Weights of a small GPT-style language model, trained from scratch on English Wikipedia: 4 heads of 32 (2 for keys and values).
Each number is 50 + 12 x the weight over its row's rms, rounded and kept within 0 to 99. Layers, rows and columns count from 0. The size before them is the row's rms in percent of the matrix's.

# gate: layer 5 MLP gate, 704x128, rms 0.091, rows 17-33, columns 64-127
# up: layer 5 MLP up, 704x128, rms 0.0805, rows 17-32, columns 64-127
# down: layer 5 MLP down (transposed), 704x128, rms 0.104, rows 17-32, columns 64-127
gate17 096:52 42 39 49 65 40 26 40 55 63 43 46 53 42 72 59 40 57 61 21 50 41 56 45 39 48 63 57 31 36 33 60 68 50 34 33 58 46 60 59 49 65 77 45 69 56 60 58 46 57 44 57 45 66 44 55 62 54 38 44 58 40 48 59
up17 104:39 41 56 71 51 55 53 56 63 38 59 58 52 43 45 29 81 44 61 48 63 64 50 56 34 37 60 65 31 62 48 56 63 40 66 52 49 48 48 68 51 45 64 37 56 45 61 54 58 49 33 81 54 49 48 57 44 38 57 58 60 64 25 52
down17 104:30 51 58 59 39 50 26 57 40 52 41 36 50 25 72 43 52 39 42 28 52 46 52 67 34 39 54 52 37 36 43 20 53 25 34 62 48 54 58 63 43 55 56 51 65 49 38 46 57 47 27 47 76 52 36 58 66 51 59 53 42 47 33 41
gate18 088:61 65 58 41 46 30 46 53 40 49 52 66 19 43 30 31 49 44 46 23 45 47 57 78 37 44 33 57 54 65 58 26 25 64 65 52 49 52 32 45 75 52 35 50 66 53 69 70 55 69 55 56 46 45 39 36 55 69 40 52 43 58 41 37
up18 092:60 58 62 37 44 25 59 39 55 66 42 64 30 59 53 67 27 42 47 28 51 46 44 56 53 57 52 48 54 54 44 33 36 50 62 48 64 61 40 27 66 56 45 61 50 32 55 60 24 69 62 41 66 54 56 54 50 59 32 41 48 52 54 42
down18 093:42 51 50 69 43 45 49 39 64 51 38 68 57 68 55 62 66 31 53 59 71 42 75 66 59 41 72 60 43 55 58 31 44 57 54 58 45 35 42 68 67 51 57 50 42 56 34 45 62 35 52 59 68 51 55 58 54 66 66 58 41 36 45 63
gate19 093:45 58 46 58 52 38 51 58 52 45 52 50 44 35 44 41 57 34 39 58 40 64 47 45 56 38 64 43 34 27 37 44 53 42 46 48 65 47 56 28 57 51 64 78 51 51 50 62 41 32 77 44 37 50 39 74 30 53 51 73 44 48 26 49
up19 100:44 37 45 54 54 74 42 35 31 27 51 36 52 60 59 53 49 58 33 61 44 30 57 32 60 43 52 54 35 47 29 56 31 46 49 52 50 42 47 52 36 54 52 53 51 53 66 28 48 52 61 33 36 54 59 57 38 66 37 53 59 37 60 62
down19 105:33 49 48 51 68 31 62 31 58 63 59 55 41 60 53 61 56 50 49 57 46 37 48 46 53 49 53 75 64 46 41 35 53 64 48 45 57 39 46 45 43 59 56 46 55 26 34 67 73 62 53 47 67 45 32 49 63 76 69 54 59 56 41 51
gate20 094:27 50 55 34 52 65 77 32 46 63 56 32 64 52 66 48 32 47 67 64 63 48 33 51 58 61 48 46 31 38 42 45 67 42 24 41 56 45 52 46 58 38 51 51 70 52 54 68 38 41 29 45 35 54 58 53 32 45 52 37 29 38 47 41
up20 101:42 50 57 35 74 65 53 67 39 61 41 54 63 46 49 68 54 53 65 46 66 57 46 27 35 68 18 53 41 58 29 28 63 54 34 40 46 43 41 51 66 50 44 52 31 57 37 66 48 35 29 58 43 49 46 69 45 63 48 43 38 49 62 39
down20 101:06 40 72 45 52 41 49 60 57 43 05 42 56 51 44 45 75 26 57 51 73 50 42 30 65 46 59 39 37 63 39 48 57 27 66 62 60 38 56 47 59 46 57 48 53 44 51 62 47 47 41 67 53 58 44 45 57 50 37 48 47 50 48 55
gate21 108:51 26 44 67 60 41 57 36 66 40 44 60 58 54 50 40 42 61 57 52 43 60 55 47 41 49 39 37 62 32 47 80 37 52 50 46 37 52 61 69 65 51 68 46 61 63 36 49 51 60 72 16 59 57 52 62 58 40 53 40 39 54 62 62
up21 101:42 54 60 60 43 52 31 27 32 56 46 47 49 47 63 50 47 52 66 50 57 35 39 67 49 45 55 57 44 44 53 41 46 33 36 47 76 57 30 30 40 61 40 55 47 66 35 40 64 14 67 69 35 53 47 63 29 57 52 55 59 50 34 51
down21 101:37 61 52 28 46 48 28 44 59 37 40 52 75 43 58 30 56 54 50 56 72 50 40 62 63 33 49 57 42 61 40 53 26 52 49 46 60 41 55 58 47 56 44 60 52 58 49 60 49 49 43 50 44 72 49 35 63 47 40 48 42 56 59 56
gate22 084:48 61 44 32 53 38 44 57 64 51 59 70 36 56 67 62 45 50 56 38 49 36 72 55 50 23 43 31 61 40 38 29 56 38 64 37 27 30 69 51 49 45 53 81 39 70 55 38 70 32 44 38 61 43 54 48 39 64 50 47 58 40 49 47
up22 095:43 50 39 46 41 51 59 45 54 41 47 83 47 44 75 44 65 48 60 48 48 55 57 48 64 70 37 44 46 61 65 48 55 52 47 40 51 39 35 47 58 71 31 65 46 42 43 48 49 35 21 61 50 67 57 46 53 64 44 51 60 55 49 55
down22 094:61 35 55 69 29 51 56 38 42 53 70 60 61 16 48 70 47 51 48 42 56 51 50 53 46 59 61 55 60 43 37 49 45 33 75 57 59 69 59 67 40 73 61 56 70 61 45 23 44 42 43 47 47 53 40 49 51 53 52 55 49 23 47 38
gate23 107:58 53 60 57 41 53 44 63 46 53 61 35 52 68 39 61 34 42 43 66 36 45 64 47 56 58 53 74 61 50 55 58 64 53 75 39 55 46 59 45 73 63 32 60 33 58 58 42 44 65 68 78 45 59 53 47 45 51 53 37 53 74 71 36
up23 104:47 44 53 39 58 58 52 62 48 29 40 48 46 54 79 55 63 66 55 30 53 62 54 56 35 45 36 28 46 62 50 41 27 70 51 64 74 44 47 55 55 51 53 48 52 39 40 63 63 57 36 15 38 56 48 31 54 70 60 56 41 40 55 57
down23 106:58 70 45 46 29 43 54 42 61 83 53 63 45 66 60 91 37 41 42 68 26 32 32 68 49 42 43 52 51 47 54 55 42 51 44 37 68 38 61 64 50 44 30 30 65 31 67 48 56 44 53 47 46 46 43 60 60 64 30 53 49 54 41 53
gate24 085:46 56 48 54 46 60 24 45 44 52 78 50 59 49 37 59 63 57 41 69 53 39 64 56 58 68 73 56 48 49 19 48 64 48 31 54 57 51 35 15 53 44 51 44 50 46 46 55 51 70 51 41 64 57 38 58 38 44 53 31 59 43 38 34
up24 098:54 51 42 66 50 68 41 56 58 48 45 39 44 62 49 63 65 46 57 40 29 47 71 56 30 66 55 51 65 38 53 48 52 62 43 51 40 36 28 68 65 57 72 51 33 53 37 50 74 57 53 59 62 67 34 72 65 41 39 49 57 53 58 45
down24 093:66 63 56 36 41 47 54 40 52 54 59 67 40 60 34 37 55 75 64 51 58 80 29 34 75 59 73 51 32 46 42 50 46 39 75 53 56 41 47 33 56 32 47 60 48 39 69 58 52 43 38 60 59 64 64 49 33 60 79 71 37 58 41 59
gate25 076:52 56 52 65 31 80 64 44 40 44 62 63 50 44 50 32 77 51 42 27 76 73 64 32 53 59 52 62 39 68 53 63 48 30 43 71 53 40 39 33 42 62 54 54 62 48 50 35 36 43 39 61 41 58 57 52 45 58 67 46 46 66 54 51
up25 093:49 62 71 49 50 31 59 43 71 57 53 48 43 57 40 54 10 70 41 59 55 35 43 62 52 59 42 47 37 66 67 38 68 29 46 31 46 72 54 42 59 39 58 62 18 63 56 55 66 41 47 47 49 26 32 49 47 37 43 45 34 37 70 67
down25 088:39 59 62 45 47 62 49 41 43 51 57 62 46 52 50 34 55 40 70 31 68 75 29 50 57 44 58 46 36 55 53 56 42 39 32 75 41 27 40 29 49 34 55 25 58 47 53 40 54 50 47 60 64 62 40 56 42 44 54 59 54 47 40 58
gate26 087:53 67 56 63 46 45 53 67 51 32 59 57 58 55 58 39 56 33 58 61 55 55 52 55 65 49 50 70 41 50 52 42 32 44 61 56 41 39 58 51 56 35 64 57 56 57 43 29 65 53 46 64 42 39 52 60 48 42 64 57 37 38 56 57
up26 096:62 42 61 50 45 75 56 31 59 47 58 57 52 26 56 33 38 55 53 67 53 48 44 65 57 62 51 42 59 53 34 73 51 63 43 46 68 47 63 54 62 56 16 56 61 48 72 49 52 46 59 48 49 64 54 37 66 47 37 17 65 36 58 52
down26 096:73 39 43 48 55 79 62 49 45 45 56 59 48 55 38 30 57 44 50 39 49 52 45 60 56 55 66 66 34 57 45 60 52 44 82 57 50 36 56 50 16 72 51 45 29 44 44 37 50 64 33 53 52 44 47 58 38 56 49 62 39 60 48 55
gate27 092:75 60 40 46 48 36 56 60 45 59 61 46 57 61 54 42 27 41 37 48 68 64 53 29 16 55 55 43 49 48 38 32 57 49 43 47 68 38 41 33 49 41 44 69 30 53 57 72 40 41 31 52 57 50 37 30 50 36 73 39 32 47 61 60
up27 095:31 42 55 38 53 48 46 72 48 56 36 80 57 41 53 63 36 54 52 65 33 16 65 56 52 50 27 57 62 45 41 57 68 28 45 73 29 67 56 50 59 48 35 57 33 54 47 47 40 51 57 45 53 39 57 48 53 31 42 60 42 51 34 39
down27 094:44 41 65 40 58 49 69 47 32 48 39 57 41 43 39 28 55 67 39 53 53 44 45 46 43 30 49 59 65 45 52 45 43 74 32 26 46 49 50 42 60 36 60 61 60 59 54 54 26 46 49 53 17 49 21 43 48 58 68 41 41 77 65 69
gate28 099:50 56 33 44 59 66 66 57 60 62 55 53 62 52 40 72 53 40 41 46 54 40 48 44 52 62 56 59 46 62 59 44 78 55 77 37 56 55 48 47 59 35 35 49 50 51 71 64 68 55 53 59 54 58 78 58 50 39 43 20 46 43 68 61
up28 100:42 23 33 40 54 52 82 60 60 33 44 57 55 41 63 66 59 69 48 40 45 24 49 38 30 65 30 32 63 40 66 22 33 54 62 45 36 51 57 50 32 51 39 65 46 56 59 35 73 53 39 44 49 50 64 46 68 61 56 42 38 46 60 67
down28 101:51 57 58 61 53 63 26 43 54 50 27 34 39 36 39 50 60 35 43 39 54 59 59 42 58 39 61 34 25 57 45 51 46 52 43 62 50 54 57 50 44 70 60 67 32 44 35 62 39 76 31 51 57 51 35 48 60 61 60 55 48 57 70 36
gate29 083:60 55 37 50 29 57 34 51 59 54 59 63 62 61 55 37 56 63 52 60 60 50 36 49 33 63 49 52 30 54 38 35 62 47 38 47 65 37 74 25 51 26 48 55 37 40 44 47 52 27 49 38 49 55 46 75 85 49 80 61 46 37 54 43
up29 083:20 62 64 45 44 46 38 43 62 57 26 40 62 26 50 35 51 50 26 61 40 71 50 44 50 62 50 33 61 36 70 48 57 65 46 54 44 59 55 50 34 61 41 40 66 43 46 49 71 44 59 67 68 47 56 57 60 34 41 75 69 41 36 70
down29 091:18 50 89 45 44 52 43 65 44 34 40 51 38 44 60 36 72 66 39 69 24 54 66 49 44 49 55 39 53 58 58 69 39 54 60 42 53 43 44 35 44 64 35 37 32 61 65 47 30 58 67 62 51 56 55 50 42 36 47 53 49 56 47 71
gate30 112:54 34 31 27 62 38 59 57 45 63 45 56 58 49 66 37 41 43 64 48 71 57 34 65 61 56 26 61 36 63 58 48 47 63 42 54 46 54 44 74 54 45 34 39 37 45 53 67 54 44 36 46 47 72 65 55 62 44 43 44 54 47 52 42
up30 106:59 68 50 33 28 78 30 51 32 38 57 57 67 51 24 53 45 31 30 48 51 57 55 38 38 41 53 49 60 24 74 43 48 36 49 36 67 51 48 54 61 61 46 61 60 60 53 57 35 50 52 55 69 51 47 52 42 30 38 63 63 64 53 54
down30 108:76 60 53 42 22 40 37 49 44 38 29 48 47 54 55 42 57 71 68 43 44 62 59 33 52 46 36 47 52 66 66 53 55 42 41 53 62 43 79 63 41 60 55 42 51 54 60 42 55 39 42 53 33 65 30 40 61 41 56 38 34 44 53 41
gate31 102:60 44 34 42 41 63 32 34 37 37 58 36 41 48 52 45 43 65 40 51 71 54 45 69 47 57 49 52 32 55 51 17 55 50 31 60 50 45 56 43 45 52 53 61 46 38 73 64 38 41 37 71 35 57 55 56 51 54 52 47 24 37 45 46
up31 106:50 59 49 38 52 33 38 50 40 65 39 54 61 63 55 32 42 51 48 59 39 49 28 38 48 52 60 44 57 52 40 34 50 62 51 52 43 53 48 27 50 63 36 59 42 52 42 60 45 44 38 06 59 65 58 44 49 39 59 41 61 36 41 63
down31 107:59 62 44 64 64 61 38 38 38 33 56 63 50 58 18 47 48 51 36 49 38 48 63 46 61 57 54 39 46 66 61 61 56 74 50 55 35 24 54 34 55 63 67 47 30 51 40 68 47 76 20 39 64 53 46 39 51 75 50 45 58 60 63 49
gate32 116:42 51 35 44 44 68 15 63 58 29 48 67 73 60 44 29 60 46 59 35 53 48 54 63 28 55 31 47 37 56 47 47 24 56 47 42 57 46 49 43 54 49 60 60 44 49 49 43 34 43 51 53 48 65 46 46 71 49 52 58 69 77 48 34
up32 106:54 47 54 63 63 73 52 64 65 47 54 62 58 66 60 46 44 54 49 46 47 44 54 50 29 54 65 32 44 74 54 30 74 62 66 42 80 47 49 39 46 34 51 51 32 57 49 59 47 46 41 43 62 35 44 20 38 41 61 34 64 45 48 41
down32 103:35 57 32 43 36 36 53 41 60 49 47 49 43 05 46 66 70 42 47 55 58 34 65 56 58 44 61 65 83 38 35 52 57 40 45 66 39 43 44 38 52 55 54 55 46 54 68 57 47 49 67 44 60 50 45 50 79 30 44 46 43 44 57 43
gate33 105:52 47 39 54 63 52 61 64 39 58 44 86 56 64 47 65 65 65 41 49 54 63 48 58 55 42 69 40 55 52 45 40 56 49 31 57 63 20 54 45 70 46 53 50 50 69 42 44 38 45 57 45 45 24 59 72 53 42 65 43 42 54 33 55